config.yaml
num_hidden_layers: 8
hidden_size: 256
num_attention_heads: 4
num_key_value_heads: 1
head_dim: 64
intermediate_size: 1024
vocab_size: 8192
hidden_act: "squared_relu"
norm: "rmsnorm"
norm_place: "pre"
norm_eps: 1e-06
positions: "rope"
rope_theta: 77300.0
rope_fraction: 1.0
qk_norm: true
attn_scale: 0.141
bias: "none"
tie_word_embeddings: false
parallel_block: false
extras: ["gated attention", "a smear gate", "learned residual scales", "skips across layers", "capped logits"]
init: "normal"
init_std_qkv: 0.043
init_std_o: 0.0
init_std_up: 0.043
init_std_down: 0.0
optimizer: "adamw"
learning_rate: 0.00142
beta1: 0.9
beta2: 0.99
weight_decay: 0.2
lr_head: 0.00381
warmup_steps: 417
schedule: "cos"
final_lr_fraction: 0.0
batch_tokens: [16384, 32768, 65536]
max_seq_len: 512
doc_mask: true
train_tokens: 222400000
max_steps: 5770
dataset: "wikipedia_en"
Each number is 128 + 24 x the weight over its row's rms, rounded and kept within 0 to 255. Layers, rows and columns count from 0. The size above them is the row's rms in percent of the matrix's.

# layer 4 MLP up, 1024x256, rms 0.0791, rows 301-314, columns 0-255
size [ 91  96  91 108 102 100 113 111 104  93 119 106  94  97]
[[167 118 133 174  97 159 171 152 128  78  95 132 130  92 131 170  93 129 139 114  97  98  91 120 129 113 141 141 170 127 100 125 116 143 187 118 155 116 182 167  89  94 123 163 155 117 130  99 163 111  85 144 117 143 120 162 106 134 164 108 112 158 116 109 102 122  96 103 154  94 132 129 135 108 165 159 176 150 105 124 139 117 147 158 159 159 137  83 143 154 129 122 164 115 149  85 161 130 147 125 119 127 155  95 131 139 146  95 130 123 112 160  95 115 153 106 156  97 119  88 140  84  92 141 163 149 163 118  95 139 142 125 158 117 117 142 121 117 146 161 127 168 156 126 119 159 135 148 132 125 117  99 126 129  83 109 103 143 134 131 151 149 133  70 115  93 116 136 124 140 133 136 116 143 102 160 105 143 140 100 146 111  99 163 129 109 181 110 163 117 112 161 160  86 132 128 117 124 132 111 123 120 109 117 121 134  92 113 123 135 163 133 125 157 155 133 142 106 131 121  96 122 127 135  89 117 130 139 149 158  91 104 137 122 101  52 123 122 105 101 133 123 105 159 123  95  95 127 164 123 144 129 101 148 101 144]
 [120 130 137 124 111 131 134  92 170 128 119 122 156 114 136 145 150  53 116 112 131 146  92 132 116 162 102 126 137 127  75  91  80 151 144 112 122 171 142 142 114  84 128 143 113 171 102 118 118 110 121 163 162 163 128 139 117 125 120 163  97 128 188 138 163 169 152 107 144 130 121 118  26 100 125 136 154 137 123 126 135 127 128 145 129  71 140 140 143 143 147 140 110 125 112 156 129  84 136 174 113 147 145 128 137 157 164 161 134 152 134 131 110 121 125 114 153  68 110 108 147 141 153 136 142 104  90 113 160 111 125 164 147 126 121 114 122 104 124 150 147 115 125 135 131 112  95 137  86 108 186 118 121 135 104 111 153 159  71 120 132 126 108  82 114  87 129 105  99 127  92 129 133 142 134 112 129 137 147 127 146 108 140 122 163 151 165 124 123 142 203 113 134  96 132 145 126 146 129 111 114 127 119 165 117 103 107 144 121  87 161 129 129 131 124 107 138 163 168 135 126 135 141 182 108 136 105 168  94 146 153 128 119 128 141 150 146 119 114 120 125 129  81 119 122 150 121 127 189  90 137  99 123 135 118 138]
 [113 119  97 154 126 147 119 114 117 152 100 122 126 124 134 185 132  94 138 131 134 117 147 113  83 130 149 106 142 137 155 124 126 112 153 131 118 116  95 127 118 122 113 132 129 116 119 117 129  88 129 117 148 142 100 151 102  84 146 121 151 155 137 143 150 121 118 113 152 125 125 140 117 127 152 121 161 129 160 123 148 129 109 106 129 129 103 100 130 100 121 129  91 112 130  94 134 152 131 155 137 158 117 127 145 114 172 130 151 116 132 105  96 110 108 109 174  96  94 132 130 145  88  76 131 130 135 117 110  62  93 123 154 124 139 144 121 105  98 155 153 141 120  92 120 131 139 199  34 114 145 159 142 143 107 114 148  96 141 145 139 114 110  99 153 129 156 122 130 144 163 151 147 101 155 136 132 150 116 160 171 111 130 161 116 121 135 126 110 124 143  31 117  83 134 105 143 105 112 145 169 106 110 142 123  88 141 107 163 104 142 177 125 189 108 150 115 142 125 124 125  66 143 112  92  95 148 128 108 131 114 105 143 161 136 107 107  96 122  89 149 111  97 159 120 115 130 171 173 129 106 181  91 130 118 125]
 [109  83 153 177 112 100 148 156 112 117 151 110 142 126 129 130  96 143 133 142 134 103 108 143 102 120 160 125 204 151 135  81 130 142 145 119 120 124 119 139  73 128 115 141  93 171 115 143  95  90 138 123 210 163 151 137 128  70 120 104 125 116 155 153 113 132 125  79 149 176 121 130 119 134 156 145 135 129 148 125 116 128 122 120 125 129 118  89 158 169 116 114 134  79 126 114 171 179  85 125 140 160 132 151 148 106 146  98 134 153 142 151 128 113  97  85 136 103 140 128 127 111 117 133 162 121 128  93 132 117  86 127 153 114 136 125 148 133 121 166 126 142 143 113 157 162 130 123 138 113  93 118 140 118 113 129 194 116 109 126 122 101 163 107 110 185 168 136  80  94  98 120 105 127 120 123  91  78 108 117 168 137 105 149 138 138 137 128 132 119 148 136 102 146 161 113 141 127 137 147 135 129  92 158 162 138  92 142 157 110  98 140 121  87 111  97 101 159  76 180 116 124 138 150 124 133 119  93  93 134 125 102 122 131 119  90 118 123 122 107 129 116 119 157 143 131 140  91 145 100 163 156 107 131 107 141]
 [110 123 158 142 127 155 120 133 159 125 109 118  72  80 139 145 160 151 147 103 133 152 123 141 150 119 143 159 157 110 137 121 116 102  96 120 145 147 138 135 122 140 127 169 140 116 128  86  93  94 113 160 140 133 103 137 147 122 140 115 172 113  98 180 156 144 163 107 123 144 126 126 101 135 121 156 145  94 146 143 116 109 107 138 177 121 136 115 114 117 112 143 147 155 172 131 120 137 130 105  93 105 175  93 122  95 134 122 135 153 169 152 128 104 148  96 130 112 103 134  68 138 124 135  98 129  88 119  88 128 105 184 131  71  72 122 122 118 103 193 111 177 130 118 157 156 138 152 124 103 166 127 145 120 124 166 161 133 117 116 134 106 119 145  97 127 153  82 106  98 134 107 145 124 169 133 155 138 125 139 141 140 142 139 169 124 126 112 168 145 152 130 107  79 147 189 115 148 156 144 130  58 122 127 133 133 155 131 155 131 114 149 127 189 140 114 138 129 102 129 138 149 144 144 128  94 102 134  95 120 107 116 168 140 151  83 114 150 104 117 134 149 104 100 138 122 102 139  90 126 123 122  72 143 116 108]
 [143 121 102 127 124 118 113  86 118 133 123 112 150 125 150 132 127 136 167 183 132 139 138 106 128 193 137 150 107 183 136 102 143 131  75 108 153 145 111 106 143 153 145 153 117 123 133  95 121 111 143  72 138 102 118 119 130 100 127 145 125 101 169 128  97 153 149 120 172 129 103  71 119 107  73 158 144  87 138 115  92  97 121 148 126 127 100 101 158 120 106  62 112 175  94 109 104 145 108 118 139 136 158 131 180 141 157 107 108 117 146 148 143 105 140 102 123 118 123  88 111 112 136 135 101  96 102 123 154 102 148 128 121 145 130 137 115  98 160 176 157 156 145  70 172 150 130 122 148 165 150 147 150  96 123 154 129 109 118 134 138 164 137 121 121 126 180 117 130 157  92 131 134 130 124 169 133 153  90 148 128 119  83 100 178 121 140 137 145 125 140  94 124 109 122 107 130 151 144 147 123 126 144 112 146 141 123 160 170 127 165 165 151 113 112 140 162 136  85 161 153  70 146 144 132 117 136  93 123 146 147 135 107 139 157 146  78 108 109 146 157 140 114 119 109 118 128 135 127 123 110 143  77  95 126 126]
 [130 116 158 186 124 134 144 123 148 157 120 112 136 157 127 136 135 122 141 169 127 142 144 137  68 146 150 119 122 140 150  93 114 117 143 147 108 164 147 130 115 140 135 138 146 154 107 145 123 112 147 128 136 129 165  90 142  88 129 145 123 114 152 102 122 171 132 110 162  76 143 139 144 104 121 111 121 124 133  96 140 168 158 155 113 127 119  89  99 123 149 110 167 130 127  90 103 139 100  82 118  86 145  96  95 154 156 126 103 184 190 123  96 112 102 131 150 135 136  97 128 139 177 111 147 107 107 159 107 106 136 107 134 169 123 118 170 109 125 118 180 139 101 117 112 122 153 127 108 136 152 131 139  85 127  86 139 147  84  87  87 160 127 143 109 144 153 116  96 144  89 116 150 126  93 175 103 137 119 129 141 116 147 136 141 139 127 114 152 152 144  97 121 176  80  92 147 139 144  97 141 140 124  76 160 140 104 119 147 108 109 182 114 128 112 120 160 124  70 102 137  96 135 162 124 102  91 125 126 119 115 142 137 154 175 143 116 119 112 122 136 148  67  64 119 123 139 121 125 140 117 112 106 139 135 139]
 [133 117 131  95 119 112 127 113 120 172 144 128 193 149 123 145 101 143 127  82 108 123 115 110  75 134 125 110 175 137  80 134 109 146  99 129 119 187 179 148 106 131  87 115  82 126 116 154 108 106 106 123 135 135 132 150 149 132 139 133 136 126 115 175 145 109 111 164 130 154 129 149 146  98 139  99 149  94 176 114  73  95 121 125 121  65 131 104 138 125 142 157 166 179 153 109 150 134 145  87 169 152 117 130 123 137 142 149 131 154 100 163 120 153 155  92 123 126 107 157 131 137 152 126 140 150 128 135 178 129 104 120 102 116 109 143 145 133 152 139 133 121 119 124  98 119 116 122 108 119 135 115 130 106 108 135 109 153 111 134 129 155 147 139 143 128 125  90 132 133 161 107 154 148 114 144  91 119 110  83 129 183 101 157 140 131 125 123 112 124 116 127 131 101 121 150 130  98 146 114 150 127 115 131 132 157 148 139 140 151 141  66 167 111  56 169 145 118  97 139  89 103 140 108 126 114  93 111 135 159 172  83 148 103 125  76 112 104 155  79 139 135 123 111  87 126  81 130 152 146 143 168 127 137  89 125]
 [146 126 113 155  84 128 122 127 150 164 101 169 147 146 100 115  77 130 121 163 124 146 144 120 146 152 120 152 131 116 109  92 101  89 110 114 137 129 132 143  59 116 154 141 140 155 119 124 116 122 137 118 143 110  94  88 130 126 133 118  89 129 149 125 133 148 155 126 111 119 160  69 117 115 121 131  96 124 102 108 142  94 171 174 146 103 128 106 125 124 136 100 170  98 132 132  78 114 131 121  93 168 150 140 180 132 157 154 140 133 137 111 135 119 137 126 123 118  91 121 128 129 109 145 104 120 149 104  95 154 141 126 146  96 179 107 161 101 136 162 110 153 125 117 154 127 116 142  87  83 152 160 184 121  95 110 151 145 103  86 125 139 120 114 112 150 133 148 123 163 111 161 158  96 107 138 133 148  89 124 116 174 129 133  96 120 114 128 140 120 125 121 128 148 101 131 163  76 148  81 141 135 123 136 114 131 103 134 120 154 154 161 129 114  72 147 129  93  99 181 106 132 131 156  52  92  99 109  97 147 162 122 100 130 120 134 116 112 164 138 124 113 107 106 115  99 120 158 126 175  88 107  98 105 117 148]
 [128 111 131 149 150 104 101 136 155 134 147  87  85 154 124 127  92 150 169 154 126 120 120 139 116 138 132 112 142 153 144  92 142  98 132 151 139 160 139 109 121 116 169 115 113 110 157 124 126  69 145  98 117 152 126 121 155 120 110 122 134 160 138 135 105 162 157 146 157 149  91 114 130 178  84 130 125  74 102 118 112  98 140 147 122 110  78 145 184 142 171  58 116 184 170 153 139 136 106 133 140 123 110 142 113 133 167 126 116 133  91 131 116 111 129 125 122 116 114 126 115  95 115 134 137 126 119 110 143 141 162 141 139 112  88 162 122 112  94 106 126 173 128 126 134 165 197 145  85 174 171 134  94 167 106 119 166 106 108  85 137 142  99 140 163 121 119 164 138 144 110 114 140 112  80 169 112 127 100 159 162 127  88 109 109 156 138  81 120 137 139 134  90 151 126 124 120 140  90 107 128 158  98  85 104 115 164 146 174 121 135 124  94 123 144 153 126 142 135 104  95 162 149 151 100 144 139 107 118 133 121 118 105 132 145 158 134 157 160 142 156 161  96 133 112 103 121 134 129 155 113 132 133 150 139 124]
 [146 124  60 120 134 155  87 164 125 160 118 158 111 138 107 120 115 132 145 125 142 115 154 114 139 132 128 152 188  88 161 130 107 115 110 115 103 109 119 124 109  95 140 141 124  89 155 145 138 117  96 132 143 154 155 184 128 127 161 117 113 126 141 175 118 152 104 142 150 114 128 149 117 122 152 162 135 105 124 124 157 124 172 130 106 167 134 135 158 142 137 136 115  97 133 108 158  97 143 101 128 186 130 116 153  92 180 108 136 131 106 110 117  88  84 158 168 105 126 122 161 150 106 138 128 144 133 114 120 126 135 128 110 134 106 169 134 133 127 139 111 159  97  64 144  99 101 183 127  78 140 168 136 117 118 135 124 113 137 127 108 123  97 108 118 147  86 104 112 108 126 122 113  85  90 126 112 178 140 115  76 157 132 136 120 152 130 135 115 146 127 108  95 121 101 126 141 122  95  82 121 168 124 122 115 132 168 117 134 138 158 134 119  99 141 135 100 149 128 147 121  89  89 137  90 139 145 121 125 127 129  82 114  88 116 144 166 119 120 142 162 123 112 139  80 127 142 115 153 122  50 116  64 126 115 164]
 [151 132 121 103  89 158 127 114 138 123 143 150 114 110 107 109 141 105 151 129 101 130 122 124 103 144 122 125 117 144  61 103 121 118 121 111 147 136 115 125 110 117  88 113 130 107  89 124 132 159 100 122 121 125 108  66 115  76 167 108 105 125 132 150 142 136 147 133 126 121 149 153 117 148 113 103 131 137 131 148  81 106 124 143 165 119 100 126 137  94 112 106 164 190 147 163 131 140 112  58 160 131  93 106 127 132 158 115 118 152 124 151 131 114 111 112 155 166 101 134 128 136 156 116  93  86 127  90 123 133  96 118 126 107  88 145 157 122 133 148 140 112  68 113 141 140 121 135 118 117 116 120 176 156 147 123 150 154 109 122 176 120 145  75 138 162 132  97 130 156 127 138 134 107 137 124 121  83 118  99 141 146 114 162 160 100 151  89 136  95 121  86 118 147 101 128 169 143 172  93 135  55 116 126 111 136 120 110 178 103 145 141 125 158 104 104 144 126 123 151 138  93 112 132 109 134 128 165 126 121 123 114 130 181 171  89 106  89 136  96 149 156 127 131  80  95  73 148 146 137  97 112 130 116 103 147]
 [180 129 140  98 140 104 124 133 112 155 166 125  97 155 133 148 121 125 101 114 125 121 147 129 121 116 166 120 158 138 159 130 138 121 115 159 147 135 148 120 128 106  99 133 136 114 141 156 106 126  58 117 139 166 105 140 120 100 123 112 109 115  92 126  95 169 150 140 119 120 138 110 122 134 114 104 140 131 122  96 154 148 128 126 137 127 104  73 124  95 112 157 118 115 161 150 168 151 135 106 143 161 142  98 114 128 143 110 135 114 143 156 124 109 163 133 111 120 163  86 159 118 113  97  86 132 107 135 124 119 171 136 199 110 143 157 145 142 136 121 109 172 119 116 128 124 166 154 132 111 112 163 186 151 107 138 128 117 150 126 145 140 111 106 132 146 130 117 149 113 124  65 102 103  60 140 131 127 135 153  91 139 161 161 127 156 144 116 100 159 169 109  96  97  88 156 128 129 116 119 171 140  64 130 110 148 149 106 118  98 148 159 121 162 116 159 113 140 125 159 118 111 115 164 117 118 142  67 137 180 127 115 152 123 142 151 166 112 125 120 178 172 137 126 138  76 114 119 129 172  75 113 105 158 120 127]
 [133 167 160 135 125  90 134 172 125 138 130  85 138 139 118 147  74 101 110  91 132  99 129 125 127 154 138 104 139 140 120 120 138 143 157  97 114 138 148 138 127 123 102 148 100 156 141 106 127 115 103 137 138 133 152 103 107 139 119  96 106 136 110 140 146 139 169 140 140 108 180  81 123 141 130 145  98 139 107 116 121 135 117 163 136 139 113 113 125 125 106 140 138 154 106 138 120 140 136  86 122 147 128  60 140 137 140 149 172 134 129 111 161 139 168 123 133 131 112  84 157 121 140  98  92  92  86 130  91 134 181 190 149 102 139 155 137 102 107 146 109 129  76  95 135 136 143 152 130 153 140 133 130 127 137 167 128 144 117 125 173 136 102  78 133 105 120  95 124 107 124 118 124 156 116 131  96 121 133 115 125 155 142 144 124 131 169 156 146 169 131 142 150  87 142 181 159 109 110 155 155 127  69 132 133 107 122  64 112 120 114 114 102 116 130 136 143 107  86 169 132 136  98 135 112 144  92 134 128 162  77  67 155 139 126  86 130 167 103 105 179 145 107  95 115  80  96 149 135 135 153 116 101 155 106 117]]
# layer 4 MLP down (transposed), 1024x256, rms 0.0715, rows 301-313, columns 0-255
size [ 96  93  94 106  99 100 111 107 105  98 121 100  96]
[[124 111 106 128 176  95 174 136 111 129 132 160 126 127 109 145 178 133 129 147  91 116  90 113 145 131 161 130 144 152 107 135 160 155  68 123 134 123 118 132 113 154 135 130 138 122 125 121 142 108 112 141  98 113 137 147  88 133 122 103 108 113 110 175 131 104  43 113 136 152  99 153 119 105 168 143 157 145 113 138  98  88 148 101 113 160 125 148 123 146 165 142 144  96 146 105 103 134 157  92  54 118 144 162 121 134 134 136 118 122  84 133  35 156 125 116 133 104 139 116  93 126  98 149 143 133 170  88 121 124 151 144 143 100 144 140 142 132 126 139 165 113 117 140 140 130 139 131 134 150  80 121 148 133 159 143 104 150  98 152 136 126  99 112 111 150 109 145 120 203 148 103 185 153 103  85 140 163  98 116 146 111 121 136 125 153 129 127 124 150 124 128 106 107 127 143 126  78 140 110  96 141 105 152 139 105 122 136 149 163 155 129 132 110 143 147 118 122 130 150 117 102 109 143  70 127 114 118 112 128 136 108 169 122  72 125 136 104 154 124  90 126  81 127 125  71 115 128 138 134 150 122 116 113 121 149]
 [144 150 148 129 116  99 150 143 132 164  97 145 133 129 121 137 152 152 131 168 104 155 138 109 164 135 162 133 120 126 136 140 128 123 134 108 140 166 140 115 154 160 155 142 114 131 171 125  97 170 126 110 155  90  82 130  79 125  98 120 129 122 117  97 139 146 128 141 130 111  96 149 120 133 160 138 129 138 124 134 162 100 152 120  84 158 154 156 148 120 155 183 158 140 130 143 135  68 106  95 121  82 142 164 139  91 118  96 148 115 106 135 151 103 118 159 152 152  75  64  89 148 109 103 117 142 164 125 123 136 130 133 124 117 144 122 133 148 135 102 110 150 190 134 118 150 148 148 151 170  99 118 111 144 145 155  83 133 169 122 143 129 124  92 186 112 116 117 154 154  89 154 122 117 110 142 129 134 130 153 113 131 133 124 118  97 112 117 137 112 161 142 117 127 137 165  85 121 102 109  89  89 157 117  98 138 161 164 116 157 111 130 141 125 153 128 172  89  91  98 151 189 116 115 130 135 122 130  95 115  74 157 140 145 120 121 110 149 142 145 137  72 125 119 108 137  84 113 107 103  89 122 176 140 135 128]
 [155 141 146 149 133 131 105 161  95 100 112 181 102 161 157 128 160 126 121 162 102 115 150 103 157 116  86 175 151 109 108 139 132 164 113 152 133  66 153 146 141 121 145 103 112  94 125 161 162 140 129 124 168 149 121 137 178 147 130  95 133 175 110 138 113 108 136 102 172  98 120 124 177 152 157 117 104 152 116 168 141 142 144 105 125 171 146 128 124 137 117  87 187  91 167 180 121 145 114 127 110 150 115 125 167 129 126 158 114 132 126 118 180 129 137 163 119 129 117 124 145 114 156 135 148 164 161  76 128 135 139  93 170 112 111  97 143 138 148  88 123 157 104 129  84 187 152  79  99 147 114 138 137 129 117 156 118 113 159 117 143 117 133 124 114 134 153 185  92 121 126 145 141 111 123 122 164 130 142 106 137  88 111 137  84 122 130 164 123 157 124 153 121 120 134  68 126 111  96 151 161 132 108 141 120 116 157 111 154 121 103 130 124 117 147 117 137 105 164 132 129 134 157 144 162 136 117 128 172 135 116 167 137  90 109 145 144 121  91 114 158 101 124 124 149 140 104 142 131 160 145 122 144 163 131 124]
 [119 121 153 131 142 157 152 160 133 120 108 133 115 144 138 119 134 120 152 156 136 146 101 128 119 114  95 140 134 145 142 104 169 150 159 135 171 135 112 102 116 146 153 132 128 133 121 122 114 126 159 146 105 112 106 151  85 130 135 108 122 136 143 143 134 160 149 106 140 114 112 104 178 170 137 142 127 142 112 122 139 136 105 124 156 158 146 151 148 170 124 158  92  89 174  64 139 152 128 117 104 132  97 116 151 100  69 153  92 104 153 160 122 125  77 129 133 163 156 105 146 148 129 112  88  90  91 106 116 149 121 119 137 112 139 130 112 110 129  91  98 101 136 119 139 136 116 118 178 141 160 137 160 127 155 133 162  96 104 143 118  97 158 185  93 151 123 124  75 109  97 111  94 120 161  78  88 107 149 110 120  64 137 150 100  70 153 141 117 116 137 147 127 115 134 163 115 115 146 125  90 156 104 140 114 125 156 134 136 136  86 148 160 122 173 152 125 110 115 125 137 134 115 122 112 126 139 191 131 137 112 110 127 109 130 140 115 138 129 157 119 164 116  74 101 120 121  99 168  68 104 144 156 158 162 102]
 [129 161 101 139 143 138 122 133 134  94 171  89  88 124  95 165 114 160  89 101 105 129 105 175  99 134 169 151 165 139 117 136 122 132 101 158 119 148 159 105 129 110  78 145  98 102 139 140 112 192 137 141  52 123 129  94 138 123  94 124 123 142 166 103 102 136 102 130 132 138 113 164 149  78 115 130 129 155 130 140 144 118 111 145 144 102 132  90 138 129 110  99 134 110 118 173 163 118 135  96 137  74 158 107 107 128 108 110 132 126 152 153 147 129 161 136 148 130 125  67 129 104 197 117 128 114 130 108 129  80 124  99 133 141 146 145 169 131 152 150  79 134  94 130  93 157 119 136 150 149 152  64 126 122 132 118 173 103 159 108 112 160  75 168 146 144 124 123 145 130 118 126 139 123 143 128 131 124 155 105 177 139 142 138 150 135 122 132 137 146 142 122 117 122 113 154 121 148 142 132  91 120 153 132 147 129  98 148 131 112 150  96  96 154 128 111 112 110 143 113 119 153 133 125 193 103 115 134  82 147 137 121 107 109 145 131 130 134 111 114 106  98 115 109 129 140 117 127 109 133 107  96  65 165 107  85]
 [150 150  91  88 116 122 109 107  91 112 104 129 150 154 139 129 116 126 104 130 134  63 126 167 105 118  96 139 101 100 137 143 144 142 132 147 143 141 104 124 109 141 150 138 132 120 104 121 137  78 121 134 141 152 136 140 147 120 149 146 133 102 136 162 114  88 135 150 120 138 110 132 172 120 120 129 138 149 141 116 126 117 131 109  87 128 114 135 179 139 120  80 147 159  84 144 154  91 148  98 114 148 121 152 101 137 159 151 151 104 141 120 141 172 121 153 170 187 130 114  97 115 138 117 143 172 133 141 103 107 116 149 140 144 155 169 166 164 131 140 177 136 148  98 146 135 150 111 139 196 111 151 115 143 129 141 104 113 126 129 117 152 118 131 170 128 139 161 122 152 107 175 113 145 177 132 138 145 140 139 122 125  97 110 140  93 132 138 121 118 120  81  72 120 127 121 142 139  92 147 122 112 100 133 118  96 127 150 141 105 102 147 142 167 149 158 127 161 134 167 152 115 200  97  92 152 150 125 184 147 184 141 153 166 119 142 122  90 164 112 124  86 124 114 138 144 164 140 124 152  90 190 127 117 141 119]
 [112 132 144 116 156 124 128 142 124  95 137 130 102 149 136 134 144 153 187 135 149 125 180 135 106 106 124 109 161 131 125 117 100 129 169 152 144 153 113 143  89 122 103 113 150 114 123 119  90  94 163 120 142 153 138 139 129 129 159 168 130 164 139 120 143 137 128 129 132 137 130 124 175 120 146 114 112 152 106 117 138 184 132 148 129 144 140 135 142 127 164 115 109 129 133 131 118 124 108 114 120 118 155 108 149 121 107 141 144 134 118 146 163 172  97 121 108 130 129 146 135 112 121 161 124 148  85 110 123 147 154 112 159 130 111 134  78  65 128  86 128 147 134 124 124 129 102 137 155 176  97 144 102 114 141 155 125 167 143  80 132 121 102 180 137 129 143 155 163 113 118 106 149 144 170  83 134 128 190 173 141  45 133 137 133 124 136 167 115 103 141 147 136  91 141 132  98 129 140 148 156 124  80 102  84 109  85 143 112 137 140 116 152 126 122 150 100  92 136 151 156 123 106 170 126 119 160 136 137  75  90 150 161 168 132 116 116 115 114 111  86 128 146 117 159  96 116 175 137 129 119  81 133  45 139 126]
 [116 121 116 129 119 151 133 131 106  99 139 153 140 160 114 160 120 137 125 116 128 154 169 136 121 124 127  95 127  96 104 124 129 160 117 142 117 125 133 142 111 117 112 131 137 121 145 143 110 147 128 130 225 101 163 150 132 123  64 101 147 130 129 143 134 127 118 133 162 125 128 162 255  94 123 105 128 118 155 111 108 123  85 130 132 189 106 118 137 142  74 143 114 128 125 141 164 143 140 105 145 161  99 178  95 127 144 157 100 110 126 153 146 128 128 113 130 159 108 141 137 142 123 147 151 146 172  99 106 119 124 136 100 133 112 133 124 170 138 115 156 110 164 192 131 118 122 114 129 155  43 129 116 125 116 111 107 153 116 134  90 128 139 191 154 138 127 109 102 148 147 144 107 153 119 123 113 119  92 130  93 149 136 147 112 122 102 134 113 151 124 140 150 128 115 139 138 133 151 108 157 134  84 125 164 133 141 116 136 120 133 136 117 123 102 117 165 147 149 125 131 105 143 163 133 135  84 123 103 116 172 135 134 151 145 110 137 111 149 110 126 138 133 160 125 141  97 133 132 137 121 133 159 109 140 113]
 [ 90 109 149 131 140 114 156 139 125 133 160 113 150 129 164 139 175 128 120 106  71 120 146 127 164 145 114 128 102 117 103 141 124 129 130  96 162 113 112 133 116 134 106 126 153 165 137 114 154 184 153  98  95 106 105  82 111  84 113 130 150 130 105 124 105 120 141 120 111 132  81 140 128  90  68 140  94  83  88 165  99 133 164 128  92  86 168 123 110 121  83  85 141 156 125  99 135 118 140 168 144 134 120 128 148 165 145 117 147 137 149 126 118 125 155  93 141 117 138 161 120 114 162 113 141 119 116 124 131 156 157 165  79 115 120  72 155 140 120 124 113 129 128 143 146 122 130 109 124 127 173 140 122 112 110 134 151 116 129 149 174 107 101 114 117 154 119 102 175 138  84 138 119 124  92 137  67  93 122 124 163  93 104 123 129 138 147  91 137 123 155 109 128 158 119 108 112 111 177 130 115 145 148 108 113 125 135 100 119 138 140 192 112 172 122 115 116 123  95 132 118  88 130 132 148 140 111 123 133 137 148 149 119 166 128  56 132 137 112 136 117 160  78 121 111 100 140 155 137 168 160 184 131 140 138 125]
 [116 124  98 108 151 154 111 134 127 133 146 122 123 149 161 132 103 111 152 136 144  98 143 125 132 124  97 101 104 136 160 133 111 132  93 125 134 111  95 135 153 164 146 145 123 151 123 158 133 126 124 143 157 118  70  81 137 128  92 106 111 118 140 152  96  78 146 113 128 144 155 130 117 125 141 138 147 173 129 128 113 128 152 123 137 127 104  68 161 127 159 110 114 150 127 133 129 142 128  74 139 150 140  92 123  89 180 149 120  83 134 139 172 124 133 150 115  81 100 142 101 109  83 145 100 149 122 139 124 100 149 111 177 111 121 135  93 124 139  61 106 153 139 178 123 129 107 133 134 151 140 118 147 114 123 136 111 122 123  87 140 117 128 122 127  95 110 149 108 132 151  89 108  97 122 108 107  97 145 111 118  69 134 129 126 127 155 134 145 121 156 145 130 148 104  82  54 176 104 136 133 114 170 134 154 142  98 141 131 100 129 116 133  95 135 119 168 118 137 143 135 131 115 167 137 173 143 122 115 164 130  87 112 177 145 100 140 139  89  76 118 133 132 177 103 137  89 102  90 106 170 149 157 133 136  74]
 [146 125 133 111 130 120 133 135 118 122 125 158 129 164 144 101 116 100 153 110 127 151 146 120 107 126 143 104  91 137 151 111 157 101 165  83  95 165 152 121 148 171 120 144 145 132 133  98  99 103 177 129 145 147 107 187 121 129 141 176 164 173 134 117 103 146 183 108 117  92 154 108 142 140 139  87 163  77  77  70  91 109 106 106 111 102 115 177 118 113 110 123 148  97 135 109 145 136 104 137 124  97 127 105 128 132 134 121 120  98  98  84 131 152  96 147 156 135 119 157 203 152 158 129 148 125  99 133 168  97 102 146 107 151 114 121 109 120 135  99 125 107 145 117 143 109 120  99 122 103 114 123 154 126  98 126 154 146 147 130  87 153 155 140 132 106 133 181 145 123 164 130 147 148 124 137 102 102 110 140 129 171 121 145 135 144 136  81 129 139 153 126 102 125 101 123 137 174 143 137 122 149 109 159 144 162 135 144 111 138 111 144 168 136 145 115 121 138 134  82 123 139  75 114 149 141 104 143 138 135 121 145 126 117 162  86 132  85 162  95 110 116 132 175 126 126 124  86 109  76  92 149 160 125 153 128]
 [149 133 117 133 104 174 139  87 117 156 120 139 100  86 116 141 133  77 114 107 121 143  87 157 102 147 122 128 140 128 164 131 139 141 109 121 125 130 135 102 180 118  87 148 117  82 105 127 156 140 178 104  75  96 142 103 139 113 102 104 119 116 104 114 117 112 154 162 124 112 122 139 142 137 137 154 122 173 145 139 148 114 129 187  98 157 121 146  97 135 129  55 125 144 100 123 148 107 126  97 124 135  78 162 110 136 141  91 149 141 126 116 153 157 118 140 175 131  99 115 139 137 188 156 133 118 110 147 124 116 123 119 139 109 144 115 157 140 180 155 123 100  98  99 119 123 117 140 104  68 128 150 150 111  88 115 152 131 117 124 114 174 142 100 125 159 145 147 144 124 143 105 143 192 125  92 136 116 140 115 137 118 116 156 164  87 105 145 145  84 135 110 104 128 151 130 150 125 150  96 106 134 144 151  94 105 131 112 128 147 128 143 114 181 124 132 159 177 133 127 152 109 115 142 149 147  94 140 126 160  94 120 137 168 152 100 130  95 136 136 143 127 163 163 187 135 127  77 118 119 157 139 123 121  90 156]
 [149 130 115 156 117  70 141 118 173 136 173 122 103  92  91 133 159 117 132 117 116 113 146 111 137 116 170 105 148 127 157 115 112 113 102  72 137 104 158 171 160 118  93 151 134 124 136 130 140 128 107 126 139 114 148  73 101 134  69 117  89  97 132 145 136 132 118 150 126 113 120 144 123 134 124 123 165  96 108 158 129 170 124 113 122 143 155 116  93 123  96 144 154 169 164 134 144 176 134  96 145  99 130 109 104 130  92 124 134  95 144 130 131  91 124 109 102  86 163 137 150 133 119 121 118 154 104 137 160 146 154 167 147 107 111 117 123 167  89 142 146 168  73  87 134 133 132 183 155 118 145  94 119 135 125 119 150 146 154 153 124 112 134 148 105 123  92 110 112  98 152 131 136 148 132 104 122  98 168 106 129 136 146 146 115 159  98 126 162  83 157  90 118 128 119 127 117 118 136 183 121 137 167 117  86 130 116  99 130  85 162 119 148 124 159 134 133 114 121 109 124 134  97 168  94 177 107 115  95 105  58 119 119 112 119 146 116 159 126 117 118 165 138 109 129 134 159 116 114 134 105 127 121  90 164  82]]